Part of a small language model's weights.
Size: 9 heads of 64, MLP 2304 squared ReLU, 60.7M parameters.
Architecture: LayerNorm before each block, rotary positions, no biases in attention or MLP, tied embeddings.
Training: a variant of SOAP for these matrices, 942M tokens, 3592 steps.
Each number is 200 + 30 x the weight over its row's rms, rounded and kept within 0 to 999. Layers, rows and columns count from 0. The size before them is the row's rms in percent of the matrix's.

# layer 4 MLP up, 2304x576, rms 0.0415, rows 2096-2144, columns 216-287
099,224,229,233,162,190,240,234,245,200,199,164,178,190,241,222,152,170,224,213,180,157,223,187,202,268,182,200,171,197,241,212,164,228,182,166,195,165,228,153,237,177,114,163,204,129,161,200,181,231,171,208,185,238,259,173,167,234,181,189,230,154,254,196,187,231,199,186,206,145,165,149,233
093,246,181,211,251,179,154,205,183,241,142,232,209,182,174,194,174,207,248,229,228,197,200,176,215,214,152,198,193,249,213,208,187,182,208,210,171,233,240,165,238,183,204,224,233,232,255,207,210,254,170,161,195,192,169,168,237,206,246,213,169,194,162,216,172,213,243,187,244,206,194,129,173
095,210,196,150,214,179,259,187,197,201,218,199,184,248,243,198,179,270,169,213,179,235,222,180,151,213,181,182,172,157,203,166,200,163,196,186,154,206,189,187,212,151,230,239,192,239,178,212,197,216,232,148,234,240,165,211,236,178,171,204,235,155,207,224,173,225,182,197,183,184,233,247,149
098,206,194,214,196,180,195,172,194,172,167,198,184,189,189,166,191,182,171,241,209,218,207,165,232,194,248,214,238,198,197,194,203,190,181,177,203,230,137,202,138,192,196,157,204,250,222,194,216,232,269,197,203,152,257,194,210,189,221,190,240,206,243,181,152,207,172,229,203,145,201,219,233
101,211,202,182,191,172,263,195,172,179,212,159,208,195,153,183,223,110,251,164,177,194,155,187,200,209,207,194,172,244,220,180,209,205,180,195,220,242,180,176,214,172,242,177,174,179,174,229,224,189,183,198,220,233,207,233,211,197,206,193,193,248,211,178,156,230,181,211,218,151,171,210,226
088,193,193,215,228,208,221,220,195,237,233,185,179,181,219,145,272,198,165,182,153,174,204,179,160,195,213,221,154,253,208,215,153,248,203,233,185,196,224,198,248,135,171,244,203,235,239,204,224,139,187,257,223,156,185,191,200,193,215,182,195,184,199,257,219,202,207,259,230,240,238,194,207
108,148,193,233,269,202,250,176,260,202,241,127,262,178,238,183,202,249,197,235,208,230,181,185,198,214,233,203,163,226,181,198,231,212,183,175,224,247,249,259,242,178,245,232,199,212,212,220,273,148,201,179,227,237,200,232,182,154,92,166,246,219,152,218,245,227,229,229,250,200,186,143,178
089,205,187,243,222,221,192,201,285,145,204,193,190,202,128,206,243,178,207,140,263,172,218,183,163,199,180,241,234,175,223,111,218,148,209,246,220,191,196,200,243,196,234,187,185,215,237,171,199,178,185,191,213,177,245,221,216,175,154,195,237,206,173,278,159,206,202,162,189,172,201,155,175
108,187,173,159,251,217,201,184,176,197,299,232,225,250,137,211,190,161,250,226,227,238,202,205,207,155,176,182,212,215,167,226,158,143,240,184,198,211,229,201,186,183,172,225,165,219,201,204,201,158,201,184,200,225,136,213,181,211,137,202,179,197,168,145,209,212,148,208,193,233,174,217,190
099,259,219,165,265,192,155,232,179,176,137,199,256,187,187,250,148,183,196,159,186,177,138,183,214,178,216,196,224,258,194,197,215,223,177,164,171,209,190,175,175,187,234,223,224,255,185,211,144,193,144,132,227,223,229,248,217,207,217,163,188,210,201,175,208,188,182,210,208,218,210,231,215
098,188,189,223,184,216,230,164,250,203,164,205,154,215,134,229,191,208,179,197,159,277,180,164,198,212,123,153,163,196,199,168,189,218,151,229,147,186,151,196,144,180,133,194,202,155,171,201,158,205,202,209,173,205,175,216,227,220,183,236,228,152,197,211,248,252,216,170,219,184,184,241,184
108,176,207,179,155,209,216,209,173,226,180,180,142,238,214,173,211,216,152,184,191,174,198,218,201,228,220,197,209,178,256,196,196,222,207,187,192,206,204,168,199,232,199,206,206,229,228,208,200,234,163,220,221,243,226,226,177,173,214,202,201,180,183,225,231,192,164,184,202,256,198,196,174
107,154,194,209,240,183,182,212,247,196,152,235,221,222,131,179,217,194,104,158,247,233,229,223,259,227,248,201,179,214,160,232,179,235,191,175,258,169,231,179,155,195,226,203,187,170,189,207,214,218,226,204,177,190,196,246,214,179,194,212,242,207,176,166,250,141,177,228,246,171,240,210,173
109,145,205,145,212,173,219,213,174,148,214,178,142,230,209,164,186,222,181,195,281,168,185,207,188,243,170,237,257,210,145,154,184,170,207,193,182,169,183,237,208,190,196,178,186,209,168,201,229,233,223,187,224,214,207,238,199,231,210,213,216,230,147,253,212,209,167,196,242,146,151,167,200
100,213,222,241,224,208,171,172,167,217,157,165,183,169,221,193,288,236,185,161,215,229,187,247,232,173,194,149,136,144,196,179,199,230,150,215,208,229,193,242,194,145,213,187,169,231,177,248,192,182,168,183,189,219,221,202,307,231,203,150,214,220,204,181,218,162,198,211,235,159,219,209,161
093,217,250,195,197,206,200,233,200,178,204,202,165,186,199,193,225,197,127,188,181,151,214,178,152,186,246,173,204,207,201,178,229,189,179,211,217,237,248,204,159,179,205,139,197,226,247,163,239,226,206,228,217,147,177,228,218,181,156,224,207,180,225,153,197,274,167,154,203,234,166,265,197
109,240,153,179,164,193,233,203,204,225,153,202,185,200,206,218,221,190,202,147,163,198,195,227,168,164,166,184,179,163,191,141,204,279,178,196,165,154,212,186,195,181,242,236,223,233,214,200,257,245,253,277,162,196,261,205,219,168,191,240,153,222,170,182,218,192,243,137,193,180,177,157,152
094,292,177,203,204,176,202,210,240,208,148,211,205,178,246,180,136,149,253,210,202,202,205,246,137,158,215,161,200,212,154,143,197,196,135,189,167,143,189,219,184,245,183,229,182,210,180,214,219,245,198,228,222,179,184,214,243,270,205,198,199,212,197,184,165,239,228,216,200,201,196,207,228
094,240,224,161,172,216,194,188,160,217,207,236,196,177,177,185,180,235,198,174,216,192,198,240,222,207,183,148,175,194,188,189,259,172,199,219,130,240,185,153,218,227,190,156,215,204,198,205,228,224,214,208,227,230,181,218,243,199,278,178,199,198,204,184,173,224,150,263,215,195,155,215,218
099,186,201,209,209,178,176,213,172,159,213,204,170,201,227,187,202,211,226,182,199,196,215,222,147,278,224,255,202,197,214,198,209,217,172,168,249,141,194,214,208,176,181,236,224,189,168,206,176,170,212,191,173,218,243,213,195,226,187,231,231,202,164,163,230,172,158,240,199,173,217,217,168
108,198,196,150,172,187,206,209,129,247,269,171,253,180,231,220,231,234,209,182,177,207,159,202,193,211,182,187,230,199,193,176,204,184,184,199,219,200,234,201,197,158,198,245,174,150,191,172,185,158,200,204,189,197,191,251,247,183,163,231,243,204,180,202,216,191,237,237,208,209,198,200,197
107,177,198,257,174,195,261,212,194,193,170,209,159,176,285,212,218,244,194,201,199,188,205,218,183,232,194,175,225,223,216,148,199,270,171,139,191,171,238,254,230,256,224,150,184,210,159,242,213,215,169,218,183,210,187,225,197,217,182,245,243,218,162,173,232,209,194,153,241,210,205,244,206
101,143,216,210,217,170,192,194,228,229,220,118,162,185,200,214,249,275,167,242,190,127,246,179,256,233,241,219,186,219,171,148,166,200,197,143,188,230,233,215,153,206,186,284,228,244,257,176,242,211,250,214,235,183,271,176,193,205,153,240,239,192,190,248,190,183,201,171,244,185,252,202,190
102,242,202,220,143,193,150,184,201,155,188,185,148,221,211,146,143,184,232,137,246,199,156,224,225,212,193,224,176,161,181,184,164,173,165,239,202,174,187,171,140,136,182,189,227,189,216,230,124,147,182,187,227,163,215,193,184,185,144,201,178,192,287,202,175,238,173,207,233,269,153,205,174
104,223,169,175,210,180,212,199,207,184,206,247,177,172,225,206,230,256,198,186,230,191,197,246,211,184,181,193,187,149,233,256,183,158,216,203,184,208,189,192,175,209,175,187,158,144,155,195,186,249,218,213,218,179,209,224,188,177,238,234,264,221,171,165,322,246,145,250,199,230,237,249,204
093,207,202,240,203,205,198,155,215,227,184,221,215,163,186,154,229,236,210,157,147,228,264,186,172,221,213,206,183,179,186,206,208,164,227,146,192,231,198,136,144,275,236,243,230,210,221,214,227,198,140,208,211,192,223,203,180,182,212,198,230,231,167,223,207,205,206,209,208,160,237,244,222
103,212,196,238,243,212,193,214,221,240,192,208,179,222,186,277,156,188,187,183,212,227,205,244,131,197,277,179,206,253,164,105,195,249,178,217,231,211,237,220,182,199,196,178,204,232,208,237,200,208,196,188,200,203,180,221,205,193,155,201,207,217,199,231,199,240,179,168,157,201,156,198,159
103,203,226,207,220,218,206,227,202,212,163,149,219,150,131,231,229,226,167,182,219,202,223,206,242,171,156,195,225,241,234,200,211,170,257,254,253,149,218,178,202,191,183,199,222,171,209,223,224,236,243,216,165,226,159,173,207,222,187,218,145,209,200,200,230,205,173,227,195,215,199,186,196
115,191,216,199,172,174,195,186,237,178,216,152,200,183,217,227,193,224,192,220,250,274,184,271,211,216,222,196,199,206,204,143,175,258,182,131,194,183,224,180,158,220,168,173,270,255,156,202,202,171,217,157,199,201,205,230,198,243,199,184,198,210,215,164,251,211,162,208,153,151,160,142,205
117,230,209,212,154,195,237,163,205,181,244,201,189,210,213,212,196,211,197,203,237,199,175,157,200,232,197,239,169,231,212,203,242,168,210,206,248,239,204,180,212,196,225,199,198,198,196,190,265,145,212,184,219,148,173,199,200,255,242,182,216,253,277,171,216,188,177,242,207,172,187,231,166
092,167,253,223,179,171,280,186,234,145,174,213,204,228,149,226,192,226,149,153,186,243,193,185,241,192,190,204,192,221,216,189,178,205,204,194,185,163,263,196,206,213,207,168,210,234,228,161,239,186,223,195,203,209,199,213,218,201,200,221,212,242,237,169,211,154,186,152,233,230,236,195,174
101,211,162,135,190,163,186,159,182,227,219,133,200,225,228,218,162,210,184,227,198,199,181,223,199,188,182,209,203,143,212,209,247,177,159,177,217,167,162,205,237,189,264,143,194,177,172,239,203,195,244,184,232,229,159,180,190,214,230,158,262,167,248,187,234,217,257,155,250,140,207,180,170
114,162,194,217,201,186,237,178,196,169,194,163,216,244,249,198,220,166,185,227,181,143,168,189,165,187,290,140,202,178,211,224,161,136,207,155,212,135,217,244,166,162,192,133,221,184,169,192,198,186,186,195,211,214,183,226,193,248,241,180,233,197,146,202,157,286,152,243,207,181,209,226,197
115,222,185,223,250,193,202,217,218,197,135,215,172,190,197,190,245,199,205,244,196,192,187,239,207,198,166,161,229,192,268,224,174,136,171,229,259,197,176,210,203,182,193,230,221,207,150,167,246,236,263,262,252,162,176,250,164,167,244,178,194,181,221,158,192,278,179,194,210,220,181,174,220
103,238,218,173,179,173,210,233,234,209,188,173,175,250,209,226,174,220,193,260,219,259,203,214,187,184,171,143,168,193,201,149,196,192,187,204,216,210,161,154,196,213,230,181,211,222,237,190,229,167,209,202,199,238,222,184,219,232,213,206,184,210,166,185,249,172,150,176,184,181,179,191,190
090,210,210,200,200,186,239,209,123,152,171,203,222,203,235,213,229,185,190,181,171,200,227,246,142,197,134,193,216,175,209,234,190,268,135,212,182,249,222,188,187,179,229,217,163,193,191,240,186,155,202,179,136,202,213,196,172,234,205,212,197,217,209,233,198,189,147,155,245,183,251,199,168
098,179,232,200,198,208,202,213,139,233,192,161,207,154,272,255,186,233,171,242,231,179,221,205,143,208,212,239,209,229,190,190,160,242,146,184,260,185,231,225,175,218,206,199,189,215,202,247,181,168,253,213,174,215,207,199,167,199,180,224,213,228,153,192,163,196,236,188,172,208,194,222,257
101,254,195,173,239,262,198,199,197,196,167,134,177,254,188,197,225,209,145,181,150,223,208,186,190,158,226,201,203,192,156,184,141,209,242,200,159,207,213,171,200,205,205,211,238,187,168,205,228,206,209,189,203,240,231,230,175,186,205,148,146,126,243,158,199,134,235,153,231,169,217,177,188
105,238,160,189,185,219,215,196,204,200,227,198,144,160,199,291,215,218,206,164,200,182,207,233,208,175,201,173,223,168,178,199,175,215,235,169,218,164,215,174,221,208,210,178,207,241,190,215,233,197,194,166,160,271,164,186,181,220,217,233,190,191,156,203,160,222,209,178,249,208,175,196,147
092,220,182,200,211,177,165,226,231,246,211,221,179,187,228,255,170,213,193,244,248,171,205,209,199,205,223,229,198,229,211,178,215,174,181,210,227,208,176,199,231,242,211,199,189,171,196,279,184,132,173,218,232,211,241,169,188,156,197,203,163,181,234,224,211,153,193,211,199,196,195,204,184
115,244,186,182,240,175,226,233,182,209,195,185,221,224,171,173,184,187,196,204,213,158,191,218,234,216,231,220,91,256,154,194,222,149,208,200,198,200,225,224,211,207,180,214,185,227,187,158,211,189,212,156,173,202,206,206,238,202,130,159,237,211,251,235,153,260,229,154,237,234,173,178,235
098,172,169,160,207,210,210,235,157,210,223,240,225,203,182,221,142,230,216,179,207,199,166,215,223,145,152,161,179,216,264,249,186,180,154,182,152,254,185,246,135,229,186,235,157,221,243,206,197,182,172,205,192,228,225,223,233,148,212,208,162,176,216,227,238,232,202,171,170,202,197,213,166
100,185,136,243,238,218,249,181,188,216,173,224,234,200,184,152,238,208,143,248,238,180,163,209,162,206,164,211,247,214,169,191,199,184,194,133,193,220,210,195,192,176,197,219,234,192,150,233,274,201,238,136,214,239,195,189,230,206,163,209,136,213,212,203,239,210,168,186,170,162,138,179,160
120,165,163,170,173,200,281,209,151,269,134,231,218,208,258,170,182,254,165,280,183,210,236,204,213,193,262,197,164,250,190,256,195,201,234,192,192,216,178,152,219,144,182,206,156,154,178,218,219,206,243,198,214,148,189,222,197,161,206,184,245,189,206,146,180,180,173,220,210,189,209,196,196
103,237,166,217,193,227,213,202,205,222,268,212,201,260,218,165,188,176,211,143,187,158,211,201,179,249,188,203,209,172,265,200,198,227,225,192,221,152,208,182,199,179,231,172,183,197,154,189,253,173,203,198,222,228,241,213,161,233,238,240,195,225,177,199,265,152,177,180,193,167,256,177,185
094,179,252,209,217,190,219,158,225,194,186,208,194,251,172,165,210,305,208,206,196,219,217,181,188,119,200,221,202,219,259,191,224,185,146,244,162,217,195,190,235,203,226,188,237,272,168,229,194,226,240,225,212,184,219,227,213,195,151,211,206,144,206,213,201,204,134,122,177,224,203,243,201
096,197,211,193,190,178,234,238,187,256,201,175,212,173,176,155,249,213,210,193,179,181,242,213,168,188,196,126,211,183,158,175,189,215,221,184,216,204,207,200,141,183,184,231,193,217,197,187,236,226,204,252,242,238,194,167,171,165,213,187,214,169,210,225,142,222,195,172,191,201,182,206,187
103,206,181,212,216,159,181,175,188,117,173,193,197,166,177,231,199,165,199,194,153,233,150,223,186,168,140,220,244,216,148,184,222,203,189,213,224,167,174,206,171,234,191,183,242,223,157,212,175,235,168,218,182,165,158,187,170,233,228,186,199,192,163,238,229,233,207,160,228,234,228,157,195
098,210,205,253,196,203,252,223,179,199,119,178,251,234,195,216,192,190,210,129,212,165,163,180,195,252,188,199,192,185,186,151,198,201,168,211,222,148,186,227,142,193,206,204,193,168,204,233,193,187,187,207,223,230,172,167,113,161,151,153,217,249,221,218,251,187,168,211,184,139,190,183,131
# layer 4 MLP down (transposed), 2304x576, rms 0.0415, rows 2096-2143, columns 216-287
098,238,183,221,154,166,187,206,201,203,208,143,158,250,203,237,207,208,181,274,177,174,195,170,150,191,179,213,216,188,209,210,180,140,198,172,182,186,259,200,180,195,232,196,184,188,217,140,241,170,170,214,223,213,167,168,213,138,232,201,160,227,165,185,150,192,195,167,146,198,196,211,184
095,274,220,228,215,174,206,149,189,231,231,223,185,153,196,290,202,217,184,170,135,230,180,170,153,132,217,177,163,158,281,176,192,183,162,191,225,206,191,167,210,220,220,191,216,177,203,140,171,203,236,189,256,209,215,227,237,229,198,169,207,215,205,186,205,142,170,213,206,231,196,246,194
097,208,188,183,180,195,242,178,192,197,181,199,195,223,173,208,174,234,184,190,238,196,200,196,207,247,212,155,215,163,170,221,228,195,206,174,225,197,198,185,187,121,196,234,206,196,206,118,147,270,217,223,243,208,167,191,191,179,233,236,117,218,181,181,163,177,214,158,193,235,209,137,227
103,185,230,201,190,223,176,299,209,205,197,189,207,236,273,175,178,195,153,180,190,209,234,213,194,221,169,221,209,206,137,208,213,208,205,157,178,167,211,250,268,223,239,185,202,225,212,190,187,199,211,198,193,201,226,228,222,165,217,204,177,148,215,183,180,183,179,173,220,162,197,270,235
097,237,222,222,152,203,193,230,153,197,187,188,203,177,203,183,191,175,203,157,171,174,258,182,171,203,213,282,178,92,219,218,136,194,232,180,220,186,179,245,221,186,226,212,244,210,182,157,257,185,223,209,180,182,232,177,126,175,222,258,208,252,175,194,205,197,143,225,118,205,231,152,172
089,153,285,189,180,233,186,235,193,185,204,218,211,187,210,177,194,193,250,222,262,220,197,235,166,203,207,193,196,155,220,256,208,142,209,174,230,233,128,182,179,219,182,148,211,196,220,193,247,174,218,187,188,191,196,208,190,175,203,191,181,229,204,123,198,196,180,137,163,213,200,139,192
109,170,173,215,204,224,192,228,182,170,159,252,217,188,177,160,157,180,225,137,198,229,213,181,185,189,198,222,166,189,206,220,218,203,198,151,193,215,182,152,152,183,201,241,195,245,190,199,176,166,229,250,247,196,189,205,232,187,189,240,196,153,209,223,163,201,234,152,208,226,205,214,206
093,154,105,154,195,187,179,164,231,245,200,240,213,160,214,197,201,179,209,161,148,235,230,229,236,162,174,195,214,155,238,251,223,185,189,189,235,252,202,235,152,208,168,139,234,227,166,187,248,204,209,274,255,200,210,241,198,220,184,165,180,177,219,191,197,190,202,179,206,237,185,176,204
104,189,263,228,210,264,171,225,192,199,219,172,144,162,221,235,217,120,205,242,188,154,176,235,194,222,169,147,203,205,162,197,85,193,193,242,246,228,168,212,179,179,202,233,206,281,207,188,168,223,191,236,233,211,165,194,165,217,184,237,217,173,193,203,170,214,186,214,131,191,195,185,188
104,225,205,189,198,229,152,119,195,206,185,197,211,188,202,218,157,182,163,191,239,238,203,200,218,190,207,173,186,213,199,152,222,173,213,143,204,133,215,200,275,218,148,205,199,211,188,237,193,210,223,187,225,194,202,207,226,177,129,221,185,248,166,253,231,205,207,203,214,156,231,233,194
098,257,260,212,187,169,227,203,213,218,188,219,140,163,170,175,255,156,182,178,162,151,241,178,220,231,152,225,174,245,147,177,185,216,157,182,237,185,197,246,194,184,232,200,202,207,127,240,193,160,164,219,109,217,170,212,181,190,219,192,217,143,248,212,171,205,177,152,156,192,196,242,178
104,206,218,175,180,286,181,172,234,240,185,223,184,220,207,207,166,272,181,182,202,234,188,244,190,171,176,217,177,180,174,241,248,261,197,262,245,228,233,229,184,232,232,179,169,208,242,247,210,209,158,190,180,193,234,253,203,217,234,197,183,182,221,168,193,156,207,176,252,208,144,244,189
108,224,246,204,180,296,217,224,200,179,221,165,177,205,162,224,190,210,167,174,211,214,138,195,190,184,198,192,173,223,179,208,183,180,205,187,156,149,209,180,192,169,227,155,202,159,239,186,193,195,197,215,202,201,248,148,194,196,185,249,251,193,199,176,261,259,155,202,251,254,164,210,180
107,176,184,226,163,207,215,168,177,176,173,243,211,183,235,207,207,160,229,200,254,246,151,206,198,148,170,140,190,174,201,161,219,253,189,249,176,228,159,207,218,191,165,216,215,229,189,185,206,238,200,211,222,159,247,201,189,232,234,184,120,243,176,185,242,183,256,249,171,185,269,187,124
099,293,233,227,172,198,203,233,205,207,232,214,220,232,224,175,147,198,214,178,184,227,160,152,213,191,195,244,247,156,208,182,186,206,199,223,208,202,195,136,178,238,166,263,224,201,218,201,234,196,203,177,208,213,177,157,251,185,283,221,144,232,185,243,214,208,199,176,192,196,148,185,226
097,187,200,232,202,216,231,207,178,243,184,207,202,211,202,248,148,153,180,216,307,229,237,212,190,231,241,180,244,220,193,179,239,199,206,223,247,226,184,241,196,173,181,234,204,141,172,197,219,283,218,196,202,155,184,217,204,202,173,208,155,189,136,207,236,174,222,194,214,236,248,199,190
097,211,173,232,207,224,260,230,176,264,123,182,189,158,172,231,223,176,210,174,180,225,246,164,184,232,211,206,223,225,222,159,221,225,195,160,255,208,219,202,175,202,239,265,212,214,223,172,220,216,246,206,196,206,226,181,240,205,206,216,156,203,187,234,223,177,227,162,214,225,245,229,202
095,190,149,163,236,173,206,149,149,181,181,162,183,224,197,158,166,224,170,199,221,166,186,154,230,224,198,220,248,203,247,194,228,206,210,187,241,252,156,192,218,137,183,171,268,211,174,186,192,201,212,209,185,244,206,165,190,233,220,178,173,181,244,147,180,221,209,181,250,210,205,232,198
099,185,236,207,161,246,222,197,202,248,136,231,189,187,225,234,204,169,244,262,213,251,227,196,204,229,190,208,173,221,182,231,211,202,191,166,185,217,189,179,204,189,187,249,217,230,175,213,162,163,191,149,194,213,216,217,180,167,184,238,185,208,187,211,209,200,219,197,221,161,160,178,156
097,198,191,215,247,167,203,213,211,206,181,316,231,179,259,176,204,225,184,170,273,244,179,246,201,253,185,235,245,183,222,221,173,209,220,190,241,173,212,182,223,256,154,232,212,189,237,195,232,219,172,246,207,236,189,216,186,230,217,228,211,228,130,247,187,219,215,215,200,232,215,202,191
106,135,229,215,177,242,170,177,184,260,207,158,248,192,222,201,186,201,164,148,218,245,237,179,236,242,286,247,247,143,199,219,192,163,253,230,189,216,206,177,185,185,179,223,185,192,230,195,212,151,244,183,198,180,219,211,203,225,182,168,242,247,162,173,141,281,142,254,219,139,215,197,226
106,229,197,211,247,222,152,193,212,178,159,214,272,214,189,231,218,194,227,191,212,202,166,253,211,199,213,232,183,169,168,147,280,204,208,203,160,218,141,234,180,166,256,247,215,230,250,213,183,215,210,155,168,197,216,186,194,205,171,220,202,159,208,209,156,166,198,187,140,204,170,153,214
088,209,218,183,207,189,229,183,170,190,200,179,228,207,198,169,219,153,216,236,240,170,183,247,140,219,180,193,277,160,195,203,196,199,202,196,155,196,236,169,228,225,185,149,164,203,176,183,220,216,159,249,168,209,175,206,213,191,183,246,189,235,205,208,221,200,157,260,184,185,139,196,173
104,187,204,188,206,202,179,184,212,168,204,236,233,172,207,231,151,218,178,176,223,225,199,187,219,207,137,100,241,212,195,224,188,188,220,167,277,199,182,162,197,194,197,224,179,226,215,147,224,246,196,212,185,197,204,185,225,226,214,166,155,176,131,233,258,209,161,170,211,252,174,171,231
105,181,175,196,167,161,200,193,140,158,241,192,215,171,192,195,213,199,178,238,197,194,178,212,242,176,158,196,191,175,194,151,221,210,177,255,220,165,187,204,190,240,187,191,238,151,206,199,178,213,207,229,222,226,247,146,234,252,223,184,190,200,234,178,180,259,215,203,231,213,166,211,223
096,234,201,173,222,227,167,224,268,196,228,175,176,186,218,219,168,248,230,218,203,200,155,212,233,249,161,138,191,248,180,160,161,170,219,193,198,201,211,218,199,175,186,181,168,207,214,177,198,204,237,197,210,174,187,200,238,218,169,186,214,178,213,241,181,175,182,174,199,164,201,202,186
101,222,203,197,211,203,151,231,175,225,186,206,227,238,282,226,239,202,196,208,145,207,166,229,200,183,188,175,147,211,157,225,222,207,178,210,249,199,181,157,245,226,171,234,116,196,210,264,128,208,115,176,214,177,233,166,225,135,202,146,181,255,196,205,248,210,209,222,203,162,218,174,235
102,188,269,265,179,202,248,214,241,188,164,165,231,165,171,217,210,174,238,199,200,177,198,234,182,211,188,175,240,230,228,192,225,185,160,158,237,161,170,202,173,257,208,233,238,207,190,214,224,217,199,211,179,176,208,188,226,238,214,159,178,157,185,210,219,223,223,221,206,216,184,184,205
112,241,198,220,189,198,143,206,240,214,223,190,240,228,204,241,210,221,229,241,164,158,171,187,214,188,159,202,255,213,229,171,210,213,208,124,172,224,173,162,166,182,266,228,190,228,222,236,183,244,195,154,159,148,187,220,215,187,161,224,145,120,219,234,216,220,230,206,197,192,232,208,201
108,200,236,134,138,221,160,224,160,198,192,220,219,214,191,241,196,200,195,154,144,231,230,286,169,193,244,199,227,174,209,186,278,197,165,258,157,204,180,210,210,206,202,213,213,196,171,165,219,199,189,148,188,173,199,242,257,232,173,193,214,223,251,183,204,177,195,203,158,228,194,194,205
096,208,208,206,199,181,184,196,223,232,198,195,288,154,182,163,178,218,184,198,224,112,257,214,199,152,169,181,186,153,185,155,223,215,214,173,142,200,198,208,234,219,208,221,246,142,171,202,187,230,147,160,222,227,248,169,252,234,237,193,222,229,230,217,271,221,190,201,208,192,184,132,200
098,138,193,228,193,254,153,220,200,164,200,191,221,200,216,201,161,227,167,212,161,166,236,257,186,252,173,190,194,268,207,144,236,242,215,189,189,237,240,225,209,175,208,209,213,264,185,208,198,233,197,201,123,225,246,229,194,111,168,148,171,220,204,129,184,218,173,203,194,229,225,243,204
109,200,224,251,192,187,210,201,159,204,187,184,173,228,177,229,224,182,227,246,206,180,195,187,164,200,225,208,228,194,179,150,221,195,177,213,207,208,254,216,183,181,195,226,239,261,202,220,246,231,183,186,195,184,208,223,173,149,228,228,200,185,226,251,178,175,190,211,225,196,201,212,208
112,197,196,217,240,223,193,190,226,195,176,192,173,154,231,221,138,178,260,189,206,215,181,188,227,213,159,211,229,203,217,210,199,192,246,202,208,198,164,165,135,161,199,168,101,241,142,232,206,205,205,183,213,186,216,193,186,170,171,255,199,203,234,193,159,223,186,190,192,232,210,181,138
093,188,269,207,188,132,202,140,132,204,199,220,215,175,216,189,244,273,197,152,215,175,197,162,210,223,204,203,207,235,178,210,170,244,116,218,210,187,199,204,203,214,219,137,179,168,180,182,198,237,224,216,241,251,221,281,193,262,204,177,157,226,151,186,218,202,179,207,195,190,256,189,244
095,229,182,191,156,132,239,161,194,180,197,203,186,197,194,189,221,204,263,183,216,178,188,221,140,225,222,161,185,224,222,200,188,216,197,201,183,211,152,227,222,193,210,212,214,188,216,237,206,202,214,212,213,198,205,200,165,219,195,167,187,168,191,237,234,150,156,200,197,223,159,134,200
098,223,149,188,192,206,190,162,194,223,219,185,241,217,180,237,211,177,238,178,208,169,191,249,182,204,184,170,215,212,254,190,185,205,196,172,217,151,217,226,207,193,182,215,206,213,235,199,175,201,168,173,214,198,202,209,217,201,197,181,195,190,234,190,175,152,212,152,174,237,200,212,135
098,228,211,180,135,163,216,184,198,220,202,244,178,159,235,164,197,199,223,236,205,209,188,238,174,196,192,190,228,174,198,224,274,211,160,199,234,188,193,258,199,223,166,195,161,227,158,177,225,231,173,235,226,183,220,179,168,196,129,236,235,205,191,218,253,183,174,277,229,262,201,155,166
104,210,169,99,198,200,186,224,191,235,228,221,116,216,197,220,126,175,219,208,203,247,165,217,143,163,200,156,184,226,214,209,238,145,195,167,189,218,230,162,229,203,258,166,200,223,260,256,181,209,232,213,190,218,184,164,184,187,226,201,165,238,167,197,178,202,235,215,169,197,210,168,216
091,201,249,303,86,194,202,207,208,187,151,198,190,259,149,170,205,242,242,200,207,215,206,196,197,209,189,230,201,153,187,199,222,174,197,212,136,264,173,196,233,187,172,158,216,212,193,192,154,252,197,206,166,176,219,179,193,211,230,202,232,242,127,198,148,264,194,213,188,251,197,173,213
107,154,188,188,222,200,211,153,226,179,224,171,168,221,187,189,228,245,178,188,171,224,197,213,203,159,155,227,225,190,198,232,180,241,207,153,207,214,167,233,234,189,220,198,218,175,252,192,232,232,193,246,181,201,190,149,185,243,239,187,174,235,185,150,180,149,175,228,175,218,230,211,205
102,157,173,184,221,175,222,238,124,199,250,212,142,222,183,245,213,227,187,186,219,192,208,205,204,184,223,161,187,222,205,245,246,232,197,224,223,192,162,205,159,253,205,205,172,208,220,223,170,166,173,188,258,141,155,264,153,225,253,196,234,219,191,197,195,187,198,188,217,165,208,218,220
094,180,198,210,206,197,153,237,181,201,203,190,145,217,136,153,214,197,223,218,233,176,215,171,208,211,187,204,171,155,203,229,203,229,228,187,196,185,202,173,190,145,231,172,204,190,131,173,145,201,171,190,182,225,171,174,219,179,241,154,189,153,216,191,173,239,181,207,170,196,187,206,269
110,160,176,158,170,188,181,275,180,263,173,169,230,200,183,216,168,265,187,175,198,205,198,187,191,212,202,214,214,159,180,194,161,241,179,201,190,203,158,188,233,192,184,212,179,232,229,215,179,225,179,194,216,116,178,179,246,182,174,198,209,226,174,239,190,182,243,179,183,225,193,230,152
102,167,149,202,212,216,218,171,224,211,175,245,258,177,188,190,283,192,206,240,139,201,206,199,200,172,211,120,187,201,186,191,243,216,174,188,230,176,196,237,275,200,194,212,234,228,211,167,208,169,229,217,235,230,231,256,201,228,190,177,169,258,209,187,205,209,185,235,158,213,202,213,231
091,174,215,186,220,235,225,212,197,238,184,168,231,162,235,211,188,99,194,231,213,217,194,183,232,250,170,211,175,180,163,190,197,198,227,220,196,189,228,212,199,169,238,218,247,184,203,230,107,212,205,201,222,160,206,188,181,254,170,193,201,232,170,157,235,157,275,167,159,208,159,165,214
094,225,180,180,198,219,159,140,213,223,195,178,212,201,178,141,177,158,243,178,220,155,192,236,220,169,209,217,208,202,258,205,181,150,187,251,230,219,166,247,145,210,170,213,153,202,230,212,202,178,187,157,208,240,256,233,164,192,150,179,190,241,245,194,174,226,160,223,142,212,188,244,167
103,175,126,173,190,242,165,242,217,247,222,202,240,206,213,164,156,150,214,192,218,194,226,150,214,203,229,224,226,254,216,145,194,160,190,176,206,143,173,222,205,189,207,133,148,160,243,184,200,211,239,162,218,186,211,208,214,214,195,179,177,185,180,183,175,235,136,201,162,234,198,202,197